python train.py --hidden_size=128 --intermediate_size=512 --norm="layernorm" --norm_eps=1e-05 --bias="all" --schedule="wsd" --final_lr_fraction=0.0 --batch_tokens=[32768, 65536, 131072] --train_tokens=283700000
Each number is 500 + 50 x the weight over its row's rms, rounded and kept within 0 to 999. Layers, rows and columns count from 0. Numbers have three digits each. The size before them is the row's rms in percent of the matrix's.

# down: layer 10 MLP down (transposed), 512x128, rms 0.0804, rows 328-427, columns 64-127
# up: layer 10 MLP up, 512x128, rms 0.0806, rows 329-428, columns 64-127
down328 105:534504492485539490440446484443506566538512606512518546564486519531503537468439558513572501378472440527606615575536442569461478547457429433494513532544515431399485541527616509474493484487433542
up329 100:545546456444487491500534509567529445514484496548529476485511633491470446454570443470441536507472517456616586482406459490477480406394435512573578444591354501499540481479505528526468555415469567
down329 101:543459539488463478550447481574502548496572511461508457527518422487529507525594514524562487534519519488390562509509447491507541383480546519472529435498604475535598496574547442489545513460428510
up330 074:487439526491489588514415478513561496479557452538556553531499516454427512476474443565609527421558485481507623594471458431561444516430505445480484387488442546520482486530467442535525443514471507
down330 066:572485579512482488614474515501451506433587509494547504514494511519475481564442483473539499516477553513486551492522447559444460488507412434538550400525387517461375498536511552552528520378527477
up331 102:458500433496551532381497533553537425545486500466576408485589540500465468532510541546531467529488476554388424538496507453482511533449616491473438486499527511564528493562462376532527455534493492
down331 099:531471509517439417507512356495448586560452536410551463526519427561511606505454497476496463515470424509504542500601561538492632460483478542522508538519504473421527518419540521545378469625514457
up332 102:406488503557543453501527510442487568480511523540469524520512541562548500422518511594557524531447547527456557460548456397430548460558599452509553522604477559560477605537432458544510500455540470
down332 102:544515487503457466534476553480563502533491543529496502482471404491523521534520560480479523491522511557488455394402553438479506458452474587541504500382465437485472447451543520550507475519484469
up333 101:482522478415502534475396623550569521451539436485485467605506514448463491521401434494575577458464513520480509410495566488542506457472635493535524514490490516444527533582505470559567455555566459
down333 107:496543485442490458611416515521623411439510519390486451395528516435551492468544536472550516507545474476521485436590484463465504516514523400459467541417534443467537384481578494464511542478518537
up334 108:473481464447472434528516526521541516498566463479495498460631483483523556555445544494461495484450518535503573481521485403508528520539500406545632368612491471504537568479531514481544471471407436
down334 111:476567507458469474481413520472450496520414526442575502479456496560438505467498405503459469481559457473495464476487528440473485485476464540454496532512602512542446472563494443436497489444469442
up335 090:550529371485545476591476489537590559476540473626546584552574529526473489555467526565567541578556473521441478464489531509601479545470423499454505528534454536505533520541439529566557478513563482
down335 094:476550576612532543362518521478429505542461571446491473491509470489552476528573469424510463481584532463554490571510531465420527467577479510550471626491509390559480519424472563372478491461458589
up336 102:513543432472460490454534586527480510513407524512526462503555416452553616548575491466418603483534435478518476509498535439569536487552427516394482615600486552465499580577415552509537495519436428
down336 114:580500459508521540547519536495423498589453498454532448476551547445441543401500556538570416421503470460607540477491428571473465528508484522461540432383484474481382442460583503528425514502507581
up337 092:458487436472491422485489532500480448529460512517461466546477520514604490464413497537501498450520518497395524473457441521500504455505569525546405558418572548517498570385627518518487423442547473
down337 094:518522520544475476501502543495551467576505526499435490496512580532526479599487448556546464583537518519461496527522474407545510545424446544513511387510463444459512418536453490431547541586403497
up338 110:522570575537557527478463434545406545449469479540515468454521563518533435505524485473496544566532521489597528518446433570527540469596501461462461567506429470532530534543494549449524528397559515
down338 103:543562389504515536432536525516523568548492441509565404516484501447501526535490499473432502445489487506532537565503551552564451499423497598558527537365479550555497533619515472590493510500474522
up339 098:527528500504516416434515515416466531536447498508508463512490607577408493524518467500444454514511498433548413477376454503421515471323518451518459419501517472501542560484476483494554478532459527
down339 091:524534495583456491508517491504398510598499514502444573447580486498525569410496571593537506464483520536466411533497489531505375560502481475466470492534561616432505486597463385484451421516448456
up340 096:591479585501566460473573576517439536628463582502506463551549513485482508487608516535535411513561510553473458461487479494558502464494528437551440478472552497545503462459497590527415601494409518
down340 093:518469472489467529392436404452507488530517534527501566509506470501492526505384474541454617526490509549450488496481435513470451409510584512450465498455400485471449574451466540526524492440656433
up341 088:469494452563553427502478510556460533507514457481531500416557454595470495528417435587511538609433546378431447559440513426519455537515520468509497495477524481541481541386466535498369472489489436
down341 085:534491443589526559448462488440606493406531515467453444407496503379497460484468507527463504430516416492606522549525510539610514535583513556428584526459449465470516435489443532450476471483545432
up342 107:527492506522543559439429545532464493478587497523565559543560525505426529486476490496447602648437475502478603444495428466663486438572496477490505518497582604590527509474494521467452545556501414
down342 116:489474483391465481594505536543444529483497523457472511494524435480465457507468541452504508502464511496538457543473457501479461553558544393498565506556597631524421436513615492513457446435466456
up343 105:569564473508483515539455527541445339534530496482462598561543456545483479529544456456584479482436547455540410544429581382544500495618464517524505586575510491601467503526476499563604532514485500
down343 100:519377584511482481422433501435557515632602487505567547469508569479557580504468482500541515498509515556427501496527544479525448453543499539476505583473542421433570483428530544386521470405536539
up344 111:475506521608534509455484513493454425507551482484472492457542498468517528438491468465501514615483470506554451597580539371494500479528452541641545526565591606605506538462525546564530531508491479
down344 116:604585594460498527534463492592523442570504401507473550380498538586578481572451529489504541523533545469543606548441500503521514540469536554504461485455433498505536558451481553485490525480386401
up345 085:482461493456493592464473523540496503613580390472529532503541426498440588470449482441512577537457488500395464537556391553479505507422456458544479472535545538499481513511562396552479509543513480
down345 086:482553472495524519510572549499490435537440470433421400567547498493463486579572459556495540559528505475498484517497538454495582427496498471404483509426468416547425423434501567490523489539495480
up346 101:519480436396445431442499400532513474481542430420511497455539507558512535555387475468522530512550470464505484375438526432513368445527507562503472512540491543505440554494490535485587471498459469
down346 099:477518450501517508555625534443465524514622583527479546536478486547424408374525495400465533573453574513563548434402482512417513438463460458473542479488574455520513548447496537500522479481552476
up347 081:545441474564474482440458464501550453507627480435447474610477518545491496491482517488548464499569522574500562391477485510458486475482458429488397522473542618457549584430553488575594462543514482
down347 084:468484523632450475530532547526468479510487446517557563553550549557440547570523441516447522451437510380379507593582523483559501471489550492469527592479517495523396499523455477493461437311527498
up348 081:434600520489575614551476560531498518496484590469406569533459411586502491483463486460521528567442535497545469522479493482482505486527526413607544469439579537554468451565499563554401598523525474
down348 067:541518501517466512526484492508454524448444547526458490567447478448500515596463452490469543528511406477510547521577430533517604506555501508442575555554480431483463453473479446510538512458437445
up349 115:461488413497550505522480393502448463423534539382527476495479503493459474609526456561386518517437482564564523468476403512472411460483527494514532503499480539488572540483495396506506368476491485
down349 113:432506416485473516416436610460517397510443511499527477477451516413574559449403492492555554479492484469537539485432564594513614572526517472530497546544463520468474492615503520525499594530569464
up350 088:476485462480515467578535447522522487558512508460565594460544563504488568443546487501624565419556460554552491442394400473510531463538556441568491466525459513472521512475358483559487519439393498
down350 088:504509466456452522509456397512481485448515454469441443492452445564482589508452461493430495461528460455426462505540521460410469400474519530495575429473520478525456560534560510516402508435652450
up351 105:543488514564518484424496525401505470432532431585457548475481492447438489474461519598502575573455555516530461425523528484483546479413562506526443524465484491491558548488531563491480471412585540
down351 120:532435404498465511487556472576510567541488572478481529354487468401528448397490570490541418489553492515484426531491588446517399544537476480526473598575613531527509520505492522499498502464530519
up352 115:565562509422477475430487595553525588570566547588558471501461504539576623515464464497554489412504473511458521461523464483481434530466557430562501557394536518455521434594479491559441532522397468
down352 109:565443500505484495479482564542574500549550473551561518452501560561556494501509415453538573551605477514559517491442546563480582527564583435503535447482591449545549471506509490519428448564498507
up353 107:504486520543538442520493498435495487514462484570545487483551479534416441455476539463505549544518424518545463535394592473496553469496537547473645528500463555495453441536536480385573477431505479
down353 104:455425616505540528469529507415476414491504438472365453480525506503503478573493426450467581523560431540451510403522542527515446461565452464527538419483552463470537510439498443503520548602471530
up354 112:537410428474446547475600455542507533486541479555550467507482502529445377479494543485579478620441486507487563462496424504480528511404571466473548485458570444518363557498499563526445512493417459
down354 086:396545557509506494535433450552585478374451472511504494508519544551484529441441500444539461438445585436542567464489530542467500502549495555493515508510472503470544466433543627501553483498529521
up355 077:548509431507449521480367444537503524515469501440569554495541485570508602569516466494453477504482486518495588470548545564593484530369505406514474422535452509498577576552497474535546483500411476
down355 071:466558480454512438504536557421462524482522564483497474563432494394458497546514501461429428441429505474504456548515528543542510455597482548522511469512516581483423539503558527497561567521509350
up356 090:525528506484477583432536438498488410452492508536364516545497593469502536517511528548564491591548516472520500490558483523530463541532506460512523538553469474446524473472499394547518541449482566
down356 081:560475542528542538481439389398593542455561504443537538462522456547534625572471479455404585489465468566516525471506518551498485516558519573544519448498537469518493599475481505581453481604463474
up357 103:507460536507428457511593547492471549537453515570519464478480554458572466609511358607555593477484422439467510517482426456506497502560476487509468508410484586526499587514415429509544517451543536
down357 102:497481579522491509513524440515507504500424551474518500636539491510408586520418492428542563528453490436502499589478478555506474459498435491541520487502475527493546436559541495454421524486534475
up358 102:539466444519446555450526498593511520521462568527513406488418469507407530453483545531491533454506425496457505407568467527629603487475559548503506539400470477433525500527452527553472456540524566
down358 095:436454484492528435501508445432471515476514456405535536486570589507512486593493455526457413470456511501554534491433518412478485471443454452512503506427494493528527521385461469470536501540525464
up359 086:507494523547518474456527486497606521569426478499490513559458444472515515504430440502512461468527457449507471443502551552492500558421453492563438543489470480453540512476463572536490410549547577
down359 083:413596486508467504458499545561448535471448442591475530515588422445535570579511384495490527549478451510476561466530514571537559431497501545428501480525452612470450456448462512526495507450458442
up360 098:522501617414426463418482503465427515469505496524472541558526513556572411490534505487514478460454433422491517533509371545470462428462456446505501446497537559499517491476463550468438580487532495
down360 109:463579479450483551501471548482587495568570484524573621461500557492573571489431574496428507593456520448579468531513476487417611551533526442441485505533470491564537407499482473462512536595435429
up361 083:535612418578538455507538470457545422429446443530537486592587501513517474548530511612440524415552498414543584532472580470564504560524484451458564530469490519499467553487425501514416554531412517
down361 071:484550466528476518486514522503431478530570496563473428537397500425440487528572480527531396538472412495487459536435439508480509511527506566429486605532532446508421463471459498515488504519511456
up362 097:545382482436476428450495439539478505553566417516521580540460420571506509526496485503536524481523453534545492515470467534491450459514559527543488479581547594331506542500453569500484400554552476
down362 105:328456476509509414522555544534483536442521438526495515421548513466543413446491471544450466497545433526463513385566512520570436427438491503500487490558511453445593502521604456410565531549491494
up363 106:526465427523511539516550514468550567471507512504475465582473499454436523510514560468560413472491436464580563441515466463496604553423464430547482558492471489436650503418452512513581506591534549
down363 103:505590476494470488403482461539450537475493454492633503524513447504469531560524438466462610540446493522576506543434451514505440398501417467454507475490473509442572475510514465473500502522556351
up364 094:453477534519502462508492465389597507450436539487434476543437537479462596485518447582487478515536466402534489496522551530480460426371505572651480490638525532455471550544584498583545413515483495
down364 073:519608403461484492496497599571566481485547508502476523550507525441608445595595468467531440497509463472522560506546385478546554508525510530480512593539491527568460487446476436510595579481526553
up365 099:471508540454594480511527528540511503466475514472508527430582465445469413566598540537476498467432418506499557464460475456556504460371445525479431448454586486517420514525489499470439529528566499
down365 090:472468454482464486520453521447477644513411529530475423568427439602491519456439443483574445527437547519443404459508514576467462492557559588443465518492405572502515503544469431477428436525530464
up366 104:489510523491505462465532500539466547552552453393517453518463458573425493586470510563480502457510488550544436522566389512545498471500520487465495537530622556444552569532483540453536502501460468
down366 113:501496473568456518459517468508537509515526493591517528522554455566607546481490573535519482528466498518512521438498464433488513534485512452486595524438662436531373439520445483598506481456464485
up367 107:535501449557474556486506524581535466565481457573376560537424376511565535540476496500498482576499516547514543564471463497535541477445499453462522460528568523470490572466558414510616450514530466
down367 111:573556551520472426504468521492480513504517534364518485537406544546427441377442528494413506453460509481551465475525491507495500540526565520463477556641468469506537493555521530428442455444492473
up368 096:421446485566580498440525411490575573519455426554556488496427524543542523482543584504510506500428510494410519450473518537524411508486486440596515473508455395531529464509510476592535484419557535
down368 089:532553453520544562496534441465435497523577461393453563457550526406526415552450439481542529533520490434559517520475571494535502476575473524602500476517551559506528454555458545458589523510479460
up369 111:508497553578579502451472555548453436518498435448517516553607475467586580606486563458554496456489520526517496501482516533412418487486531555472486467398545522482427606494567525547420503557535538
down369 097:502468498568498466564438477538532453480338507433471408556505490541452528373578386470484479441540520469572501514521560472514456489529450532509512384549481511514477406543497518548510455459477585
up370 110:556544378439513528404560551508493526512550477491489509452557509500507463449504455481552545527496436541471411496440553454536504550505577462569538460541579478440510508543506481492467447482432479
down370 105:499432506461596550527457460600485465461524590516473445427499491456634517488487502474516399446490565513580514444526456430549540433450416425503370474477474433403506414470456433453496511473438527
up371 106:500558561365535482507538543598464536479536485500460546491541524463540452589438434579548464480471493473501544480508413533531567474492488496383506549491582539536518440518492490449496504494556429
down371 104:490508516486579469538545368541609439454545513479483462492545553556554449454526447585539546572544418521527481529489477425547539489528464487554386548587525461493533504456446523540519525523580518
up372 102:533540556516502512525469661570472501596576543460543417531523505512448503452546486493507423365554479427448569510546501462545522541445386446491567446558489499469534537421445484546511489466461527
down372 103:437462458388505486610426532470541551452483454479487564555498468464612446402454533385486469440482563557569427517440448497519433601454538539521455474546502507562576510511498514451443555375422475
up373 097:542515454584522465412526465480549568527535504520458490566491521469558419549487493544475482465484484591480581564449487554511458540514491518603450481575619534551415507526456511550489491496359555
down373 094:556460517498594502448507495491575408434575531476448571544473475505590537558587505492464514471529498598542464503472443474455542492601510599439502430515477588550434556502511532454544502589462650
up374 105:435530413473469496441549485495488542500511552542434412588543435440518478508470572465504460525472506462615535523470543478461408416614466436517438513527485558537422527547539561481454508466507468
down374 109:527604504537508449593514515395523528513486563455459513497527446468566444488471548458472529507520493574521462487525517442464426521546468526594552491581485596514564509557450392388554541512470580
up375 098:508565411439526501469496465550529485468517432471552537481573447423521489581524444476406502482534558572552520488554536433496569456500436453526459502528585570454403510503463492475516461494403565
down375 086:549493559564496557469564471454496551594495470566467505456492610501463498426436546485491443502476459585543544577501552560485516467583561567547504539606473541493614438478558528397447586440576513
up376 105:552569475604534523438555592500428489471466492508554391478529497520430527553557548507448429556520469462534560501528590491426528528405439476501487465513554462482513541446542496623522411521532578
down376 122:561523480441541454505460486506540530452535494526473569585472479507407492526393513619466561590457469517489423530466490613475461455464469494452530426435502473534446520495455569594501532571510475
up377 106:571438529486461567440491454500495596507532445538477526528444507459413433539482495520397501547473545510618457525482425503511434543485466534505595528513520445626388494526469451472545496372497549
down377 107:483481451478429509494470524596496477435555504560539549462442505438424383466518432503551359472590561494422545545432519413524462538495539602529512509464493511490551464493525516531477515470393506
up378 100:589468454588513487447468461487487487406507537514561425506450554535414431437564564524493527628447483596605549482459540462571376509458505553587468513450498438535482515518540479501542461576467554
down378 097:531521523540468463462531538460498552450577508595462534537510420486429435465551541486411550585532453511531469469445415460602455479466534551457519506452503415493609535545568547517511391438415446
up379 114:400411457491481463385528499455464618485593603499529523439562524481565496519483568521477560498466533554529388454531559463549468524415542560563557527534519450481488618417526494436541545525513493
down379 131:535386512447581558517434609491574543533493398524493461508507606452504543413530508457453515426515546566437474489508503531452457586501491530432548456562487568458460553546512434477500495560511512
up380 099:399552553572566508554526533531472415414465464492585482459520500500540475461472475506438536567484525480543494430555433595522563453514569553448512542490522549503482535531504415393569540465556517
down380 096:661478447489479576460515489498473542501457540516589528592510470536468523457427470535534521512563551509480470495540568538462449464511473579589479443553577464465530517455417460460483540517485582
up381 103:518550474428525531534622464562514474479497448583557444545568507433538508551422448487452614498518542441485460461454491510560605514466487514507490488398470531552477572554399416621487452536536441
down381 105:488417569574408469453510553505490440511549545473437524472504540473448524487475577515614421620501499545560453408502543413429454502537442478396469594534546509553553521554493487499463535460472557
up382 106:414558473474550488549443386575469517494476446458471495510521592470444627576518486471468588512491445481549477508456486470553418496519494464506507473556509495512491503484516433451617465473571427
down382 108:481524462519470499575530480633518458528488447490515536563493533461554518489533476559530497578476484451536577418612562459489457499520499468516521508445494469503506595520515598624477444545356517
up383 103:460482508646535462567458558485413582488387591465583517471464497478523450525527578536410460535424535521537479502515471531555526447514534454600426470488514483556458573428486487515493446499407526
down383 097:450503495411485410468485440478531454542504592522510463468593479537434526529478477498597449543561401464487471436533606478444457567518491574606480475506503492411557523507535516469523581554458532
up384 109:476481552592479526537530477490572501541465559452450447497484482476555483614516529425457494440541490598564524556464580419496437433526513557587554484467550614464536473522476434523488475559467558
down384 099:492566477569588520488457484547570492492479566540518481595451629568520524476540506528527481479477516504554483576588551506483526593486525536476449543477473594448643451536476508508547523495436482
up385 094:460508346480589523400468574358527518530510528569500512512572446477499509535505449444541545518552503542460428479519432515414424458408552478530430546477472512568461572552423441438484550468469419
down385 087:488393487589586569478503397468564451402545579520488524566429469451537437532557468505382498460496502597517479545545418472536434470520516490457542539533527459584368491525491599508504532532494477
up386 082:516511507544564548419543546488552483491431580430459487404588442554511499464529557543543452553393463459581464419546504469520541488450421544557528529478450518500555493473488468428372539483491663
down386 073:537483465415559424481484484473487471452509537540482547561467403465460444548402393471467523525520471535444515516508448546484447498476542542419441499506530451505495537470469605571500559432546414
up387 089:474455387408559468487555507459533533567551474510523421536569556574540527438488542474551486496419466516488498457535472460502581501453547488463406565513549478549494513345547470498533525391555541
down387 093:498488492531493504537582481610477511444445434543568492573482460504533596584456434538457464533508571502549493424432496542456444586575479495526451502447556581475491550476411461458569511474491481
up388 078:526470581564490482540562563447519481460488614454412449565443438484502491487532532542432481481489402555534509485495496490463474445483486478449543494470510436573466535564489539537518497609492456
down388 078:492495541479505443491468471478512505531482486430526629438452503492433495614599501486480625558390525482529471526470556507487553547481567519568565488506495564508498446479476506441533509444474524
up389 090:506435516465490489501484451555473536536494555500568424477521592452490526445487491511558480382511574546482518450517502480581556458514544542524474470519553457535667417542524503457568555568473520
down389 063:421485461562455489473517533466482428472435473495412554574472487450510488551519408527462496520501509517577519550437397536480571479513488485496552565539457488594488529508433515506543559486496448
up390 092:483497461514468445408534518429513492515483498518553436508430426407417445552495619473519502492564505412405581460529526469586468546530530483397488503494476542425470558564418536477536525432498488
down390 089:396476613510525507478516509450452399560438565461445477490537537589484518523449442541509456554434401498500506508494496548558624501564400534521404477451467522475532555414474453520562577522454573
up391 110:481543508493525612496535543536530543496439472489474410535523568496509437528541486571505471386469474525494481506523524418506531459465440493576476506493520503550499522587500495555532510404537585
down391 118:480505487596583516483463481536526506457390443578549537505513434476433528458500502438474500484561479491466466527586495561554424471544618516507531587544527499515566421495538484585548468593484517
up392 102:566580542489437479495484590480480540543464490468537526504555611516459519483470550426579507512560456462509541452456463476514512515497469499484373496454418460516596474409558546483504544452549500
down392 102:545490504424532465479496489462533475507513548537435574520529447492529445509454568495530530500570551466484551545543527567634522426461523470484465571555541498551503524574504427565487455516430497
up393 099:508551540470454474570429584435486473529529486462538614538526536510572483455436623538465423510394572450521462444515620524509539464555552513442528514444468465548464482416481492524516493559515571
down393 098:570550464456521512521401435510425532483438573492515489585594393534566516502589526528500537390456541604459543574460444398562514463478519531578534518471513467478475542589446530531449500517571493
up394 106:535527434580585541487510560463520501529460530497502439590487524545557457459502483517493595544495447494476454509456414450497462438574522522498454581450614569526504467475490459470543504462493439
down394 102:556518498500493594466491371495510515537436448456577554496511495479513435554598481504464551414498507478519475533464555441550530535512586578506442504503439480513478419627522533547453521487617482
up395 083:488527541493537448501478590510540465477512472443485586505558413560464506454534495539463612457459357487400419649500542509403500520448533448537450455564569509586513508447483535482413482506456535
down395 071:491536501449447489434515536448463438493534501484451436597466466476491444539543522456463546556380498427500495566502361479522523513487544514429463545513492504500525419423470548423508552390465505
up396 099:425446412475572587440488440531408522454517428514492606530444484499520436456517562570457487557483436579571499458564511491479468484617496506543556479515481447336485577451537523507501503575461467
down396 100:498432496484488465487541588456515504471483590492579594400555523524543549515498533492494526519595471467442401512547411477586562413423537486495509561455494525519563499557407516564512543540456515
up397 113:502499537471534421444420468500468492373509612494545534422484531397449530574572563570472471487583580476454511540493551431536481546456496480527463527465535417541451565492522437464515500414572545
down397 121:483453487470557556505493587484418506491487403505518501549545559559550422505490518546449459457604437527505471499599522545611471520423463539541506472447590375603453509477490496467525597502609578
up398 087:456486530460476482432536575391484424533413617478515497487500542627450426494495526531435435480564419455492562501461525482609452500527550542383532487483558596507454616469468532498474449468558551
down398 095:508568525540464571521433499410542569481562464479475573557438506519487534535527489462498529528518553540464412512511493526485502555452472561590509517444434466421470462461394428528505568516408518
up399 088:446504516472459530539433449476530497512499490553451524583597497550428529461502528457528496488424459506517536483455522547547534549527506589516450513464573443478514615389410493492423458477565528
down399 094:466518473554480492540421444411465478510506558531411547434518489476507521469446460475524427459495413543531431441570500464428587480519529439517507487528486453510454435454511573402554561520490543
up400 091:523506530484528468528533510548494496471481505432379429524531522530558522421489531538537457402616484480466507548463528476490462421461538469523513604462574488531522598538574508543486423508477518
down400 089:445540423531406442525515372478528496446553593552566537480465420532479465512440456589445494535474389508431511575474520533456520521540509555490532483550538566482599487528520451554522555424511418
up401 101:512562476531512464537483508449493604412470457556536555490480469441543564478464475523572513518598500475577383447450409426515444482503480524595508518549584538563424487580476488520490527424540486
down401 106:459418444503526532494536501503493526463526552464464408529517529493535472478500539457540462459500371523423532536520499550522540517394548562445422518440493472565498522460481546459425474495542551
up402 080:435524577465421552527515475426520528528460485511523479554543499514550498505511593589563471544555485578532514511584529496524457530556474456579502570459461518516500523452528487448522432545465440
down402 095:529498483525531541481558508567512564507548531526543554576467437482446539505541577529463556433486449475488508536531561533466536389546471457477419496542581441486400534496482590508598449530530443
up403 105:610515509489538440486528564569471479486564537531535499640463384650615487490536502480489548470410469470446500506456532520561483535477457509523457541521427522476502519484513541513494484454582507
down403 111:461493549460453594469473633552431522497536532469530449455555566432405405576549463555477459523580512444462548518515421487422483555437589467480549560505522462508453567514546543469466507576474582
up404 102:466502501514539468538497496498480499474484521500487546514529465527576436477456502559519472442533490547460536473529527408498462442480521483584416650510594443522587478553539472520564489484535567
down404 087:551555585573553500476581551502517561545489546483583514498561483485559509620440514454422516530493551493458454518460459558527585476550448591542542476506405509469540492560468513533421512499541511
up405 080:515435508510530470521564537445535542506540579494543456513533511572446611493501490549404520383509460545526399592445542580580571447587578537473551570503562472465524458502438523451472534563449492
down405 068:580554436508542488494530486493422492509520560525446525599491499525494511563553528466499448535554411486504522531534382492518512512515501583455517535421481582591494534432448528534536571436467522
up406 108:503542497492457487552445511535447469506532491502557513622522562619469497517537490459591561457532450462441511529464477485523452502526580527523412550479588496535474503507460487537554502452478422
down406 113:461593489479524525466423543462435490475503447472508422507534646537497425533441517487573539327456495422469346477543504528505435443534544529525462514545435531527501482560538526511571480509502491
up407 116:475550576516534413390553520498498549441526551496541492511532421415561569459456482444536435537433424537570493497475369507393457511540496423553478549483467497483497521502441434509482411448495572
down407 117:575467579508494533504490523552476531521386453474513507524468534533478392533472442583520576558500484538531515458500412444541410475504409498497453440422525473475473518468516602489394546449399465
up408 091:543559482520509522423464518510548531620480483564533522525577426458574412449457545485554527491436427430539437551489440549514428472485451413503423462549515626563501475495569471484443576408512532
down408 110:510421527518492408565581508601450428471463536642557464491476535543588403543495531531495541496460468449449460505574446549535467517512463438610430444485485497507604420346473507587439563506498493
up409 095:511542610525577457534519526527474503520407471486508539487483493538429445446422505500503498443624441402445452575520553564562431631455494522573497544520485545517560530523433584432490567510544524
down409 093:482483483562452533461482478467449481547429453510502439449515524539603412522451489496469382472535494566451539516529393459507451456448477462472479474592585476539442442449498578515422450494502426
up410 105:544525465536508460433586540519400511491515488591565558602506482435515539487495454561448549505429552432565472435512481497490515500509427613543435500560509494482549497465510580449489432513459479
down410 104:435548429614585537526507505450497416449420427553460508482507496439472518552545449469477487516520496525478445568482434471499496412536433512513481516499477600532628481499549561473556532571427558
up411 096:549506465454546425460510509519452441490431554498520557534558457411504569623459498546504490521466461500575547525551502512536505483490441503468552476565573527574471448525509425469354515470449521
down411 107:454527429591557484550383485507600478583495591528528409512485584426510455534502445521501488379527561596530474469538619457468466530570585489497504429463430556523523553496558497586630433537455602
up412 101:513451476432523544532538426481507529481520601513536536474497415405547567623510462466587585532488436408519561563461448575459567493469534446480494538519526470541459520522415452355526500451496611
down412 103:580463549502509477407494534525468517511578485527538557464502458571528528541515483540538515531454460564495492567504446511428537522555569498505462436322408482581440515527486540495530455502566512
up413 083:500562441511407391559388557481494421532561496486483484535457512596484522505575420490573541461496520479429505577464502489502568390531574407459451538452532551495369465516531515502492503514437476
down413 066:542629496483530530530496540464482561466503524545426525531523569481470476543504493479553470507571473480538565522483505564526514530595517565508520538606436538574426490463433460490553535526574507
up414 111:556485490500398456480584445554505373569518486417505563607469528496492493484472502487512572456500491437561463456511507488492548483515534519528585401465439511573502558527541536548527481572531465
down414 112:435468434538542544473517384508545504421502423651425613510507480479448464470582459532545506488505537523493502521409536516465590496464482463480545468496433445459486494410491503496521545571498398
up415 094:518541478527528542501468525492447540503517538463627527417435464499483560544345520533511495425549535492494594485518607489505395476486395488522500535452570538489443490452470483543538501527535470
down415 095:452546479420539524509529536513479463548498522558399472424517475478505434574566531423514489549516475457482499394470445474480603507517456540447486540527524531508494527430525487408556522484544532
up416 083:649531469549453539455527569503550472508481511440546526510475433478458509506584533437643436542427532548529442467484526461430486480593488601516479454530532529512525517484511527507490439546489555
down416 076:485550479490492543386546488519404481459537513372456498494432550509525472548532515487479480531483456458555481582528468496505572502582495510431484494470540487515490567410417486570466442475543455
up417 111:545495534583593529534484491471453504542515466614454495493516526550573488526506476493511541554471478567557538366473463478410455455508507445478543492430554521481425520486482486583515428427537584
down417 098:452492490432420601604482428470470456479464496401483532539493514536635513462569519564558503490454559512527479589388414474514511527491483494525448478552481529502484476514480531498522464510438521
up418 098:622549445508475406555542544590483554401495463462490577497543442447454522520432481558538557497588502537592483492455508427495480517524452426513557565408468528505513465590449559492511447567493573
down418 105:419511541434443527504489463486424499459455395455538472518450390554541513489543482548422543501479514553473592500480482491522456578478531466591579407536470434494581479626517530542573602581521423
up419 089:633496539530556559513516507591494477517492434432455535528535518531494410453435466494474522429617487535457528653436511441509586523414481411493472525362466477507469597514588501489508484484527544
down419 063:434507501498475528463478469430476536518513520577470481514526453416505435561522462516519463558579449448536487480513416520531497569508502620463473577507405510525479430445453412566610523441520503
up420 090:567517525567570428578533477533586541431488485565462529552502485528525479509434460503469543556524433442551422552456527488518510573496491507530467504544559598485414507504407522536426472472474437
down420 086:478503466423507567433510523472490511485450449414463538525482458462491466496528459476552492543501500376515519466520450538452504525499401550440467522473440539437458514507486504451536494414451535
up421 106:508533536482423411512455507499547454562505454474505571523544498533471472511447534395546635428485416408441504449525478481512538474469523519468494507576435560516532497554409456515530554425410459
down421 089:577457528517529471577526394522483507512454476379507516444515445543496510484554508460449568470427515604543449460492404461442407467605429465467466474482506437525458441473534526510561498564495518
up422 088:436519536501528445479517639451459556488520564477587584513516463540397518470528563481481488499451517500537426524550380604607521512639562462422556493564465472483462485512500540503386524538450508
down422 076:402519457479466590486496483473373497565569445443553533583572541482465432541515381496429428511520531550463581483487533469433487545496528457499495493574498472425456451463459502582441492468596455
up423 114:466470549542498403506510531609498464533525507475571520555490417444497564547551520541506550455450463392483556529595430512531482469443505450497489453571511551468555525455458471479508455473514525
down423 117:583475524473468568384551475423485578431570473468512507333440523491443436498480513516468492438592497568536487594506500437486470539529465516578563658548468569454500482502479492466469531521528584
up424 099:519526480490482539507428507461508573594520491540543394471540515579516514465537496491480567431453475480476442419450434498495582444445494476432496503521558466517491445503606482504531484452473432
down424 101:440518537540353496507494439503553520589351526494518412454499481521375455514539534493438473429546408538575417503491540542478543463517560508554560453557516478484541510521508494468450468484483605
up425 104:455605383488450505419592548448478448449417444524401493507561428585524509515449533563520577520435490491437471528620434495565568499440389463479500497466486504516568431484407417503495553501417496
down425 113:492434482464525439510473546400481413523402470527553521501540397396427525530546545531537485495506557442477483476468553515461422543417465500509469626559564459508480431519495541427536497501464491
up426 090:634557454456552535419500641521462526504487481422550505530500501503475517508438418571575545490380437524499521479551432537475510478492453484476474487459527479528553520569578443502443577580442472
down426 091:442561533516502442427553468494519509459492472544460625502503546514433546525565422409530587551526462497472469547549508447507436550459578528429531530587492510481584410440559499523554519526485494
up427 106:502438494558387490412452615545545441440512439550519476530447518563511474464479510504558548537426418589506546526509479510517482478511632452556613493492524420471567527488475520467567467546446577
down427 109:432478468550523559408489552508544432432576503482420579509379436404458526517516608520532529547527514451532456510437559487440515450561442515410577488583578528469450575549520460472531507435461464
up428 094:458605438466413496438477532544488492483576503403468413416528529479529458447563512457447550520606505582539414534441489414483481513417579432477524532484519419512534514572489520500490585497468467